Weights of a small GPT-style language model, trained from scratch on English Wikipedia.
Architecture: LayerNorm after each residual sum, learned positions, biases, tied embeddings.
Each number is 128 + 32 x the weight over the matrix's rms, rounded and kept within 0 to 255. Layers, rows and columns count from 0. Numbers have three digits each.

# k: layer 7 attention key, 256x224, rms 0.05, rows 76-127, columns 0-55
# q: layer 7 attention query, 256x224, rms 0.0495, rows 77-127, columns 0-55
# v: layer 7 attention value, 256x224, rms 0.0568, rows 64-124, columns 0-55
# o: layer 7 attention output (transposed), 256x224, rms 0.0434, rows 64-124, columns 0-55
k76:116088062151080123192123142117143066140141148108106142077159180104152090140143167151094147142105161116172131200119147089118128153117102127104152168149148112125104138093
q77:101167130109155148135118102144114143119100153161113147109113130157130159105112125124115170138092098128139134102106119120171111095105098126133134116126161101149111075189
k77:114139154140118111137139091131144126143120106140114086067091061098143138106110108097094129154180095123112106090116170142136120125118140130113131119130107163117120119152
q78:110194101121138151164116132149129117105145119104079094174085110137115136151160113178150103135076118155129077121173149163118117105138153161120110088148112082155125071127
k78:088130078100135107160102068144104145101115114163122127148125109119118086085129112122105137124135101126143115186154137134127117113105103182086141137148126106125161104118
q79:118120135135118134121178124086142127122135122164158157090095163103115135148183111123133142140146152132126102120115092122149120106150107145118167092109127107125120138077
k79:128098092137149178142139152149166110086124130184129124175142107099133133154141098105046123178155143126149134117116133105098133133172105117137117139172131067107166173136
q80:085128123127085111122139119077146153115126110150102147103102148067161139115148122136132132139146109140094144120126115110125086166156136142136106140137096117118101107153
k80:131115048113131145158150139103076126113096114088122148173111145081134144117119100143142092134116111110132141130119113085089126137158100178134107134139088080067098185149
q81:093114149147122140131199175168147135156155127121086094156163164123151133153126144144141078125108173125082155123139129126122079176066152167114117124156098107156116102142
k81:133147101170121145141127095139115113115162088130127148144131168152164153136103146135107099106110142135136114133180129130129099121139150177169125138149104092150089067163
q82:161118185165154149147156132128065155105114155105136070143130146146155120171119078093172147132134117095145105133150139130139155145139161157111108121134111117093144149167
k82:128146173113157136130187108115091127114129099137093114108149172128170068142184150106163135150167169131144165143155138150132141098141121111120142100117138110147144119123
q83:095162131079087118138139136169135102140098127131141122130065078129132164136134145175102089116127114119148100156134120120123111163137074094120144079081152084151133113127
k83:129130158131108083116123192111126134104146157128121123108106094135115206076106087143114102128122143158178079153145131162076144201132110127100136157141152146107107117095
q84:161108150062075130150139084136143152131141122111136112147104145154116131133142145158133119177099149142114113169133114157116138153089109132126117088140115114123110135173
k84:171112074095099128165145103145144102124159205136125087144111157119131110165103101128117114145082100135157108164136131195116105161121129090162116118156138170154125160135
q85:118110111183117121065171136124125123115130139154133093120131158118121133138059106118102114170112096170147134124136098132089166121128152107118098142116129144117132145135
k85:122131159172152132078121153130133101170165144181101146157132125153139169121144165154149160124137087111142121060085143154103073166173184114086105078141139136129135144127
q86:072128144095164110152152171130179083135155133093088147159133132079194086119148128113126148065172106137147095133159146142134174105145127186139171116069116153114115091128
k86:158153173133107116112188119143132048124161147099142118112130107103128108144155098121101123135133143129134104129137126115134136104107108157178130094141121179097140100140
q87:098135140125147129143111142128119149137146104131156093108142136148102146141097122107117138109118151163116124149114127109142136134172104154108179158110173147121081119150
k87:135133148127142136148132146122161117144115122105119075145128126167131151115077165103099094116134142121110142151044170150141123131106177138118106124085123150075144151148
q88:149099132155124148136084126121171116147147118171147144128147170111114138129105134086097161088131153165138122118163141139149162128154152137129157095125146159109109083141
k88:115087151122135184111101129122185121154174085171144163091102177098136159106137096131086158123161173144134103099107101108182127114145135100123154152139106128110115103101
q89:202123154170144176087144148074074157102098141120089140183144076098149156158158121095093146137131111132087097135125108144130141132126198086125111134093146139187154136103
k89:137144187127152131117186156117118107082137080180115133127142119090083181123150116131185127122137136109103119128112068100129151148100173114082102109116162190181133107125
q90:107079068094087136183116125108145106141129087136140137095135160114113174137143149121151092138139185111174107156190098099120168187111135145142097091165125175156087091147
k90:129126044121117152161102109128194150144123154141126117135107115136174172107082174160137109099125125130159130155153137121149144158159186136155129110139141106140131133163
q91:128141115131124128143075096065118183171125080133136107170115123146142093157103167128101133095084148119144135126154141173147152103129145084140148190150163103150140153116
k91:149126108127116123111132134117061170139122152096105111151086099151157147179141109142155156124124128141108165117133114148141170095160122164141116165170124123171112200083
q92:129172133093103136139164131101111103140142121083130107144124101115113135111163124149137173128116141114141152127105138178121126113152147157086135128138117171145129108134
k92:138147096094138115138124143130107140181148112122149106097101117125126134164145123142150112115114109145158155150126111128124134101102132169077151207099158179135105165124
q93:103114065182082141090110125161172111190121084126155114145154121152115100112130159095160122108092121071143145154164137087137131103118107147116136146132135144135090166145
k93:132153102151109118115092117120157170131127085218137136126119115162152132131089087127158135092163085117075141156141144096116142120184148112165129166143127110115110112142
q94:129122182149171144115184137142115129121137082143149142174139101118134144098156131102138151176152150120110109063113180146155154100085155130118141122106130157151128114122
k94:097115159156114144126177146120150112164100102145102101081169126099127146159198155134149123159071148128071126133159129149181089058124166130119113114126095165114104126110
q95:152163114170114102134103108106162132100150127115147122120176129122159154111135128163103146117137099141180154105188122129112125165107090136154145084148116173121103158146
k95:115121082138125089143122132116149136143135151146147127158119131164138118089118099138142153121159071139140145142147101151146113107132085070157139114079116092166124138108
q96:112125150085131144136130066124108106124149120079163101152098124125183126118148143134184146108129069138144144120148137115128141142130151143139104128138109146130105081144
k96:110150138126130098142139076112076123110125134132088112165092104121114112141150148120177166130111136110079124151164104107154080117087126166084122163153140142118126099159
q97:103106149167129075124142123136087096102124128127110160142131120123094104166146104099112156107120175130127129166134157126124129111176143120094135147093117112157116102099
k97:102111157141129128156132124119050102095115134133148130063128165105137106150170129141153140147129127134126165128170153107085143190134139144077117138122165082161087152098
q98:137145075116119118128132101114155144134129084124113139121077103120102147108074112109092100182126102134152192101138110083116128127117114099123153156125114099112110079203
k98:144153122149120100129133171098121172124144147137112145156102097132095139097132126147141139143130063164151122089119112108157113112158125114135131122091118186130117142162
q99:112125190114116112081146145104151116171119143149100174126105167093138113160099154127113130151110114134106152102111134155131127144132104161111179159142133130169111082079
k99:115143158138103102121144151119085142179085146138167131138100128127156143149113131143122102173145057115126148092148119135129141126081115136123140125133132088162121152093
q100:124112131088098097146138118138115134127132155119153102096156095125149110084132124132148151143095139108122115141155094128106117087153088184103099127114135148135149134147
k100:100175119092126097133103108103125133127098163104179110128142133155180149117117104117108138136104108122147103124125148165125121102104116129142131144148142133140127155133
q101:144132167132102131125164117111119104093105145131110130140135091117093149113135137140149156093105138143163124091131136152128131159132087132125130124131126123138116147087
k101:114160090197121107120072142097195079103141104111167141089155146111100161115121156164128099137128139155136159128110100111120120185165081096121113127160132144088134134086
q102:130131083138104151139112134154139162095104137128127161105154153126097115173157122142109161142121124131107098108118145131083080157108117137095114131144177124152111152150
k102:097147123145127079178118146144119116111123163112143192140206139110148116102131129107111141098136136108105113129135101081095122151125114082150141092129126118126175134115
q103:102142138161107097162131098156125136142096123084121149120153147097129131156135128117114135134100076147146148121158064145126124105068123122139137124148132131132065157158
k103:084115080191099098171174093133113194140117122173132112172119121134113145158087163111100126127122119111150163147148111082150114111112125138111122150149135128171128151124
q104:125153135096131154121095148126146123163113098145163169138142123122090073109114102105114142160094170078129118157175104124139143112122132071147120149139120126111111093128
k104:129090111050135127100129149133172153122063128093121113058138068060166051175130090154149132131119085124124135128166131125125103109171135095101124166154149135145113182071
q105:118079154110105160099098086163119127171111176134125092141144104127140116143117120077126090115102166107125127116153146174101113105174120134110160101147147119123154135176
k105:107091131121141171113105107155156108090132102110113116144144134149159145168151105116152096175143149154153121129158094145125111101118123140103121130159150121114119100111
q106:119158110082105145107121167141112088152129129097099107152091097177205158147076132101131147114134091154148145132086141116119101127158163125096091129162158083125154133121
k106:132152171129143129107134174161040071136129114125158057142128108191124137146145127163148127152098134117126083124120166135107141104129138150051136137128119133095129113132
q107:140094153152136095083125108146072167139138130124104103094147106144118120153082149114112103128100132130107162145096077093140141153148137136125116158153156113115120182142
k107:141088100109119138158122082111099114116141091081090143143157096165169108156128165147128120132114088109143138102105164091150100096123120200131144112161131123145113181073
q108:106118189102154136172121170087149143112145118121136095158128115119147167142144161113106102113159124131151092147156119149067125137120123178133128151126170108104131103128
k108:097137149126139138158145129150138112101159115117103128071140113183085149134142146103111116117143108112102145142133097165100129065153077180172137092093141112138147073120
q109:167168131130152170113098132123120165139104103102120153108150135175164086132092164152109082140130147171071135097150114118129163136110120112076122107126115142132120137155
k109:105139120103146152102139131139119138096101111101133124154124142157155129149128150106103101135134070141110171091116127144111156118073133093095129109116137167171160136131
q110:127136110078135126138099154165153147111122165120112122129166149126086140114123106125109143128089121124130159114167130118094118095090112094108136122149119099100129141129
k110:129104142141117147141162140152116146114132121126109088161128100121149106119139108093142125075128164169137147087144129176147135164113100136128101126128100164123111149111
q111:099144147076119115115121116097154073150117145110138127108105137155109173070118165085100115181135140120142152192129128148075125103140101098162162098168158056164116149123
k111:128130116019098132142132135139173135180133133118116135155117118151190148132112161088139089116156093119106135153096154148110144098183088097136100129150128073160105181104
q112:157144129149151146087145098094111108106123146114124108154112132131167132094116127112142150156143098149139097146108118169112134109114149106153115135167147155135153143158
k112:120091156183150161135205132114107141127137141112140116124114145156107159152116151124137180142113116110155109126115161130119124114150132114143132111130141155095130144122
q113:059128126143092131145143167129152143162120137115143096123131117126125124139112100176152090164151154151097100115126166132123157135103118114108199131116123113136091100137
k113:119129125190152133140108154144179125118102136140110121157152111082116149161112151121126120108135082119158126160133102106107151165084116122132156147137159089115143151169
q114:168130226131121104108153146123095130151168111107102138177129112148102143155146102112140175157116110133145106141105134111127122097108150122126134120105141139162115104169
k114:138130175124136131109116099119144122120108098091152091137178143135130127136171146101113105109119080099162152152127122152095127107112103152091166129094135167132150154117
q115:143151153166162113140148110107117067109145170125089150162160164114127108085140142124112147139137155136104091105126100108130116156147114124199100114135143123138186104142
k115:110124097129143133147141128137161130155118137111147127099140144139101110117153147122167150114113135122090121144185163158122104126184121176168159089172112135112105058139
q116:162070093130099136088113112086131135086134144164161098144099085127175144131146119133109091150148096154134132155108116108181135172122150145107070103126140119113144157101
k116:189105139085120165081147114114122115070130126149085142182103099107113189137129125110153118160141120161118155122104090117196132097143156143110111131096141138132154107074
q117:128097122156101151097124081132198081137101162142097106069110129137112154138089148139094087091092154145084137147136119130158090101171123141157155140095136123076142142118
k117:148134137131130118100114117110146119104091090130159129105138131193147135105115159114127104158131135132143133161066128131138068111144119159153098139119099106096155127152
q118:107102194081188111131098153153112109130138156154150118133137111137130155140134147077144138131145126136132121098116123152117111134124107147082094103161177147115102151122
k118:115114178116107152135126114135102116156136134136138096110096115147124162101100152114129140077073186108107114122137090142144115105154121154123116124131155158138131050134
q119:127135149142150147113142169130052101132142111100091144129144102101164165086178107162155121142120130115204124132175103141120132171116144106130118116123123101140095108125
k119:168200122157142086117208169136126118139126127104129092116111081126105159143162119136139109113096139148129123131109104124148112122148169065126134143120112127116113102161
q120:116107129134138103097142154133147117111106120138156133138146130151116085125095100111067125154171080107149168157133110167153124112127133095110150172134153154121181093114
k120:132141151134156087095146127158116141134097150146184161118093147130177132165134108138083124146139117104123141083138120137112134091133132157082150135117152137092121157099
q121:137179114154152112118136117139087119110115141130114141111124129087144108131157102103144096116140133091106095120157123160093153161088121165121106154150105133191188104103
k121:141129065123090129122145115134135161117110120101128133073135126103136085132180131174144121148110156136072078106156149108155131130107137135130101119169123101153162149133
q122:113113096130145152150107141105195130138117152118133108158116158139096121117141151137094133122139120137098162104214121112146135073143103173100126129177095134105136170100
k122:113125117129112137146127173131153092130167128148117159173074144137128114131102137177100170107130129113122089106159132180133150153086114133162103131139092107140132161113
q123:098148179128158128106128123147085087126089159161128111146108101132151128124102094155143102151122119088097153128140089130126133150129085112128132143137157093139143107197
k123:120124139193167166081101129132090125159144142129122122133128112142144145147129117106133119163126145160140161178183121128137151154141101123109160161166142160130153119109
q124:148138158153149111100162116127113096098101120162146106165159091117112128147155144159127131109146111135126099102120137181165121096081130091147145144120140116099149153124
k124:127137147142070115094186090086141107136083117137146109100110125156118095118174179120155165114152135098126139125114127134133122170108122131138104125116130153148108137113
q125:092133148133112118113108123112122132138120150083185175084126114161090134117130124121117127191140113119156156135110099127112114110082121085079115106143070117122089166112
k125:151156131093126116149152117122132108108129190143154105121123124169137210180097129132102081135135063111157129096113101133121111080083115099080114123111148147121112115105
q126:157129131130134083095172132151129105143192104161070118095104111140080120114159101153131143157099100146096113102108124164159121165134096163078087122134139163141102067117
k126:137157158120112072122151099145153121148144088137164167092138142104083132073166120150154091170102074134115126164157097135140127140081101132124186139145138173102115081109
q127:116126150116141162141131126128115086123145148171084125121156120107122119174117099134120119138139095157109160160125102106160136145118048119156160115122094135117116110154
k127:158109112156158121130111112104142125125127147133148111119219098100142158075143118149134066096137108172126155071137152162133105154173115174152129156111060120113125139130
v64:082139094146144114178051108151094136102142170118165141129121146143130158113136115094143130175132105118089149093113153117127135155130138138117122101081142128142142101162
o64:121117109101153127119179122131121159136076086140103152090146148164137130081142117163130092141136112134164126133136117138126131103095109096138079093134144109142143164077
v65:131137125142155155086132159113114104137121136138176129115070121103150149122139116092135128176125125113131145102145142109136118146079123132117149108123161148132147133093
o65:116118106146078130134140161143117179137090158144111118128132145163151132114103124127106129100112140142129154131119146126142180090135113118157157122120138094119106132104
v66:122116163116119100151121143135127154139129143095093152136137135157133105136183134127145108100145090134159084193111129112118126143072103178151140145106125106145123100112
o66:184122144127129170109119164136103095111136075139153124145119097114174177132132127122105156118136126129127149127080175115110107125138120134117096134119122115122167104130
v67:159142128118108143153179144127113131124110074108155120114121142114147174063100089165112112118137093106122145101099144143078091136147103124191124135126154133143131113167
o67:141118120084199105086182119122133133130134142132166122100095137153138148106099168133132066166124145148114142106119117157149127162126130102136143182155180167123112130104
v68:147110158097089161095157112153129132127055128165157117098105132142117108090128172100108125111093130146170130091085119119120129124213157110139092140113145133127136111133
o68:137072149146145121182145087132153122163141137121119153120156146119146138123172126168120085137125111124081130117159144105153152097090117163102162163153148057148090079136
v69:142118081086108107076132123128194154111116136105176112082096116134157154118157118121141144108145123158152106126111133112128185111135164096126129112130120111100098129113
o69:144153113137143120151110113118111148129135175083118152138125104135107094136134109124149098106110174104064148150123125120159092125089133132123150151122190138133148187137
v70:125153164126116116142086122129133108157106122123092145127136112071126154141102135114104115127086166121093137130127108194126118083112151108132111157130151101134133152127
o70:073169150153169118109171148093107135124115140111151156121154152140157115096109140139137143095098059131177155091133159089094120122165123096129154139104119117117147171120
v71:123124128165177077112177116120108145158109150123110114141120096151160095103116112161123126125111105123144139078161128160105079108179144094137134149099131142102140144155
o71:129137158110121163123130135109105127125172132089125118097101168078181127169179158124110121130096163107123082144123143131142130155144105147124124140134060133112132146141
v72:145105165147102116124127128127083098148151145104114115130086098113124136173096108118162167131064149111126123180119146124120114159135147131151138136110080099118125154100
o72:145127115106127096118125097091144132114117135144136136111134166093116095129157146151107112134139113118106133183113126146149151157115122153123108155139135160147119134157
v73:122111119119101132136101138148101128110124107142102132115135122147080133137140150128102154138115147099108134109080128153111115108184147149138104105137113149125132139108
o73:131145119135130137112142127112128065132143084156169133125154144108177114145128169142145121143144085108129148117152141147154167103123136098062167129098155073106133151109
v74:138182136127120110157116158152067152119114166141101092124089140147163124142111094149125109125154059102159080063125147172090133156133157146148089129150117128142155149134
o74:118150127131203122153165148145163120117175123127124131100161153110115159100142160128079127130160144121115150102145165052171125169127116135140103156126124140088111083127
v75:193150118120159215119155094171144131151108120162112126158140096116144075133182068121120087154091117123118134162120166147127134173097124140152115149149124100140096141125
o75:125110147153132123123097145138082117134137181151160138142137133134146150133113134114111140107149145132104086124103147098178131146126145096085122150161112138143146100112
v76:145122126110148132100145095105140082096126141123167149113160137127163160125159122138131105104184120157092159075127099141118108141178157110157139131132154179182136097105
o76:149135157124141152122137148157154106112120123145136140124145122147135094122155153127111108109140141133150121069139155124156127096107125112120107105155139071096128123096
v77:127148156116133130152131154147105159168086138121119139136123164113127144123151149123125137097105109091111153133102106070157132147126161125097109110143110120120102168066
o77:142131119177121109150138111091119151121093117111130136146162132112144121151113118155078136179093130120190146133111130155090132138108114139117067150086180111121143116165
v78:174127174163147084154098130131150130112096105144104089122135148130105121114148107107117144139159191129136107147128098127123117153138117121161108164081085108137139095113
o78:136121144121086145114136089109132102082095140110106158138120109141126103177122156087139125100091140104079131122161126112173139164121155111149101119174090150087143167123
v79:125080097100148142120128149160104138090139162140136152131063136175107143129127122131119126106160115119102111130093120157114122065225136112144159079155098112123118113141
o79:146172136109119122103144137143124158126119083078152118112139126121090143132161130143125105151147159131167100112129120113141129126111113140121187121143105153130140066115
v80:129134135126159132117142148119137123100105118137110086130149162145157115113148105119162177116149079122113127185142144146106144161166144125151107113152109163148128071100
o80:175178117118119158120150124120125128142115125138113126150110150107114138146114111107130129129141089126121099153117124102170135157153120140106099112113093095140110141157
v81:130103198118132128094144121096111155151133110151117122179155155116147121104156139109145076178096161084098113099108117121160153154108135144164121123145115128131152071140
o81:131078099145116145139165174140137111117157094135145148138138107086113167154106138106123107108129139169107138128141131135138122085129138091150096141148108136140115128148
v82:112126074132069154097131154136141143142133109135089130141096141123111121133149137067144118085132152124107115129143091177081150173133125146119135099172163126142159168095
o82:167111124104165112159097123138129134137156115127128108148094127126138165135118127158133135123151113163147154111114121082160102079151125121138153125125100135120105078103
v83:126131125123091124131111127132140108136120130144139143146122120126103154104173155143097166123121156119165163137135122142143133135077126086144176135146079160124161151120
o83:112126150126140089124097142131116119096095126095120123126117127090117138109114110105137083136099165142073116156110106129140131132135123110153096126155145117115153152113
v84:128124136123129108113136122113126114114105139122129104112089131163130125121071075111119147143071112131143120095106115145112124130149092157153094087127138149135153106100
o84:140147148149135145132136096097104090153137144115117154163134167095136111182100153129117153130146109092100150145158109106167121129139129144127168159135144150134094127093
v85:098073096122121108152131129090105171107116119159093126138162139163125134165149122134117123125160152163144114089160122118104141121215116065123120125148154158168106137084
o85:145161159156146173091143118112092085116099146144151136190139084151126135138103068091123124152159139135083114101163100136166174128094158132121099108110122129152129118082
v86:172107108155159165157105136112132122153110113124129092163152123105126146117112126110115150070161132144135117102101097126102107178105105098151175128117133122125128117132
o86:087099150136116150130159164110125106097118163088099133120167117116117122181118176159132118188115156101119148124127119136145083113129116135118151140115171111090157138125
v87:113127165067122093124154181116123109165105119152120081156123124114100150094109140127076119130112129180126127130108113114091128182122130127121109157128149084113123153107
o87:142138129160139136127097128118131100152101167133118140098136167107104121110119118113129153110117090115113142085115147147134152130148128136144152135155102098129162117145
v88:165115126128112123166122144133118124099058165164117150151130106166097127157107152109104112113113093163140103069147129150097151081159139112119101141104123149127175181121
o88:142116099140109132111142140117125120137109105120069156097144153129127140110138135151094075152139121138096127151132132129166141154169146094137139127106118145126117127148
v89:135148129133130153139097084145144150128114118117106110101147112111157082122112154105122114142128143173101172133106139110144131138139170110127091092185097129109114060148
o89:131142140173097126077156122117105093139144156118146144157120144140106155147142145101084118092152085130134115118135097140134122104145120095132156108108175116121147113124
v90:150126126128068113164117148115092126189153126113086084136129103145123152129124120134126099163128102110103111094100105139119168108100097129146176151120148151108170127169
o90:108141150090158136161131140166139100160155115126140170090125124126142133128147103096123095136120091117131133122102108129137131122149124158161132090143174136117137116091
v91:107128152141137177085153107146086109118094105155154089119157123157122150147191144126118130140142136121126147135112110150121126175116157133159119130158109137121112137130
o91:132115141113101098168161113122084123137131132167085142162103169097144150092112136156087125123148138149081126118141139112112150119129123131135100107158123117165119113117
v92:155120152127145117116114097136114112078127098122139087109134110157170121112130093122123142142110098143114115141151127114149100094041108171144133106116140087115133147087
o92:140144097139126124178133093132122183153150132138074139152118159155124135131131152101195122118148122121121140114112119125141148130106098140134160144142145119096112106119
v93:125109082128158122123156114112148121166150145159118147164119123100147115163117140075103133111128114115163151157125201110065134131125120135131112138168103136104140119178
o93:118125117109071125132086137114117125129169120114177114107127079136125141115121119149165113110118081088151085103162124103125111079134128106120149144117129135143089129088
v94:162100113185159138104122103151087126142091107148153107128145118116134142125115126103154143149098144169146082125148141153140174166131134161126070137141124143144137108131
o94:135106132144079103172111151137119117111122128096137188156121134141146109133120103149099120068120152148113169137142098087185138112162133134158082134107161097128101135102
v95:179150144120149104088148127117104102101142092102143138110119086097118159127148159112146120152160128147129092151142136114130128131152142162098134114162186166147168104143
o95:110167125170139164170149149124168116126064158144131120154137126145096083130115109098134160133138142115153120114131104147167138122129094141130110167122113122118138121119
v96:146116128156185141115126128103133118143126114117114161148105103083176125138150118099134124128108072133108176068110111124120115153143145117116145108099113120095160145148
o96:142142113063080105116111131111114135158140147111164117117111150133183156138128123147095127141086124147144086179087151163114119101167110142147159138142138054141125096128
v97:122077167113157134114143151133124153096131112175154098140133166182146137142117135104121127136152104140089152136109116147129156135126166160133113107095101139153178200134
o97:136146090091093077158148113126093131104138141120104167167102149084137158131118106155125132141094133140123138152142127120139137189142119116147135118110097095154131113108
v98:164146103154065129121107106170104147144133138098159139139136068113150141117118126188128100116132152135130099157117142129139164138203143099141124108149172122140047128117
o98:101116135147158112149160148147143159131161109161128067110124178143115093128118119110120152115126131130120128089126149121082161138093113141119141127143116146164154100129
v99:134082110128120143096153136142147147121108105150107165143122123107142118101157143164064145111146145117174126126097144158093151136107150145122158081182074134135149145147
o99:114139117121113129151097110123102164102087122112144098129176114105137137126169127099143101165102123118064113123104112147167124086089113144130131153118148108120110115180
v100:167096143141136136169098170118096126090187112141152118162150137132131095151162104138122158151154085150145139113103129158142125158147150125127150129113141108146096159165
o100:079182116104118134138130154140152120104107120141089108162127103126084173143077126111104146064148135136094100125077122165116112179128141145100114144115113121162152121121
v101:126160116152119109100129145136149102163122128141132080137148129123128175141160110122147094107143120132181167146091102156148124099105136179146157169111164083112139121188
o101:130114150113107131179170147125150125144106116079090130135074121142152132131142130066149117119114131105122095104102143125120150165106120128149118120113137117115124134133
v102:129135190111162132100101147166067110122121121094118160132138112132160104139094107111127150103121097134115159139094123147126165134068165122112177114123061101121079182141
o102:109163121114078069114118096127119145151122124127117096126132148118121149120112176180108149145127136116146121143116153127116109183144121108140142129166143141102136126171
v103:129117098121152115141107146156102102180133129131080151145132126115129158095095080095127128132100124125090086118134151127139156146093116166096104125163151126135131140144
o103:132129060124142165131086147131120192161116103139149112087116153102139132131098142162112131107109110145193138145078163105154127128133085074154172153124133187110099108104
v104:116132127108144174145116135113132098126131137114129093126125118114167152137162150160143108117141112136132132125161139105129185114145099104109141104101118144116110091128
o104:081128112130109125093128143112111114158149109152166145128138109149112136129080085104096144132148131111143099111129128073115146092111146146109121128146129127164136121094
v105:102161122163140141110128099174116164115103089113122130116127128110156133087142103103113102144145157105102155143151128101176104124119128120156139155116082120126074089132
o105:159109149131133103139104130144111120132132144071131179159110144151136130106125098121099165121112117141148123063134104161099141152124128116137118110159127143144150139092
v106:101120082169110105132174167123133136157132125151099138085131136107084150138152124167121139136114132110142131162103130109156107096184099110159099185102105118142126200103
o106:149080169105153121107134143123098129113141130138133100090171117129123095202134127121148129166126134101132149090155131189090157142102150187114142122144161185111131100151
v107:084133162144150107123172089147168138101132127132139112041135139144137135141147156149108140122157145118137148145146131150116117123183129117099147127091143133147124124125
o107:159167148106143147110109130151132139101129129101121122154137078112144099141144134137117150140165143118112119137138100150074126148140135113116107096152097130142102131111
v108:146164126119113144132127105168126165180151140143139119128168129189133120088106151156119108096162125109140079133118120106175080115112103143161149107140163147122117165115
o108:114178153156124128111128129107173153162122096131133094153113106136150163132100117114113134150128158129160113148095147137077153102119118145103117110154167103152121142156
v109:134149125088134170108126100108159162130143118133189095114156141087127158110165109102127089171137125161122133095119135150138104124116135105123141110128137144159100116116
o109:110144108119110091100155145144139140120117145116121158143133095147157129166109165127105140088130121110125115126141124084166121118185123168122108103110146115145149140113
v110:155131110148128142151109134124134134124111124173148073129139147094085133148132136122115173118125155100123100196123141172120138097193126134124129141154146125107141132168
o110:141119139085102095148145140139119125129109157105156127118126052166128136111083107140144104177122114142167149115109104129153154145132127114129171166130143117170114169142
v111:111107121151112100106180152170121162111128108124113135162141142155156105134142137115173140186138101137138124130079139149140110128058149133094150121126129130129177143104
o111:149167091131121127126148139140137115130158125141130129147124140108128164103135145133132090109139125141128127120123107127131108145118141185161121118108147116070155095140
v112:117179178099116131127186101096115102110073121112118142142164122117120129160130111127135108129135143133096090105117123114114112114152160099130151105139129111125145158170
o112:140120102130163092136138102151110133126127159169121114061165106123144091148144165109092076137150116127167156153140124099143105164159122111111129135157134113113169096147
v113:102154150135117180103142117144080157124108153127120079101115098113133142160149084156126129165081141121156115105087148125127098153156113123140114119126103183133123109125
o113:131127111149125103132132135112145132166143160113131127151097164147140126158108112121095106117119103118088135155176076145149124124123152160139109142137146093147095130082
v114:130180104110186086138174137090142171150110146154125088132128118212113137116121089108166101112146116117169158111122059169080120135098139147136089141102136136096138183124
o114:147119117165115179095171139121125149119138120105109137095150196126163146109134151166170123111117169138153093141119129073162132168132110141165128137142172170128153104169
v115:142100141138084134114165121102123125178162087097074106135144108135107160180207091130096145088116084121132144142109143148113127099110089110099175107118150108161106136144
o115:118139113118137144123127115160112135080127141150115104179141110148132130126119102106114097112122116112118111121103096141173167115142201142140128156115118108132138161169
v116:116122161127117140131161108187120112130115119136117126081143129126209121162080157145107181164123103122163120134122126101125111124090104137116071122098108148144171123147
o116:103148163132106112178166097139088104202130079111119098150099156110134139079121133111126137149129141153143142150119120169094105115145126174154096141107129122128074124147
v117:114130142114137117108146151127161139133149158138123128120103113132160135143107114151112124171091155115117077104125155137125133130145113135114100101112132106100110161164
o117:115087147127117143143158113151144132151148156132154130105120151124130109112138093137147135112105126115138136134156116115141128133135152115149141156141125060135120124105
v118:144130142099099102143099091098127114117187155081155116106117149119163141114109139116101155132167211112098166091136181110130143190156157111134127087091118181130120138093
o118:123137107108143129156129156152171122123114105147152145135100097122078127152130145107131125158132107158140127108128100121105111089141098100110107140155136132137115127119
v119:136149220115132147152118140127151178103079106132114165138154079103135084115160146121127137125152136093123139139148145098099134159047077106162097104122115112104108112146
o119:086133121138111144111134114088130124093130155119110153110123178136124156093160134145104120138146115187122096121115123110144110089187135156124106107166124151090126126110
v120:133170149144188101115153090100173102086120107160142091113179109143071116103175162158119131144109134100104138108135119124161108156170163104157144149116148148093140142127
o120:135125120120099168080147146140101167140106184123105123142102144135153108156146105147112144165134167123145108156154103125119121119149101138128123102137134055130174134149
v121:153117142132136119126095107158146145158118105150102088167136123119131121118115124152119141124077116138118121091148145120121152120150123154146108132118129114119097098106
o121:123109129130102136144168158139120109151137131120132159085083148125156173145135131066125146153131094130180123123098139103108119114117115127091157139132129128108151180120
v122:131116150136108090116107122110107121153127132132165150134121109176077137144088107126097141165137086126080141134098171091118131129116121163093122089129150149148128120124
o122:141096109109091186128138056138130179116169130114112138087142167135141118100112121152135099128131135151163100142148105150126142102173134096131097100165117109106083163142
v123:142132126101133143081170145137160179110122129102134057156164114114157117132119091127129110147126093116159146115104119102127129135114123104180136135088108111071138091159
o123:133156213157081101131139130136133132149139144123129153126135137089123116107166160107155126136119161126120084117144128112144117117122099170144125159144176104157137094123
v124:130142109108135150104140163143181178122093167145144161167158072123119127160107140161160123121088159153136064165099152149117122175057122135121111140132133111197144118095
o124:120111100174135094142097087154157137107123192152158113111136142144107125089109152147121111142152093124093152100114124118097117157142143143135155114123120109127136157120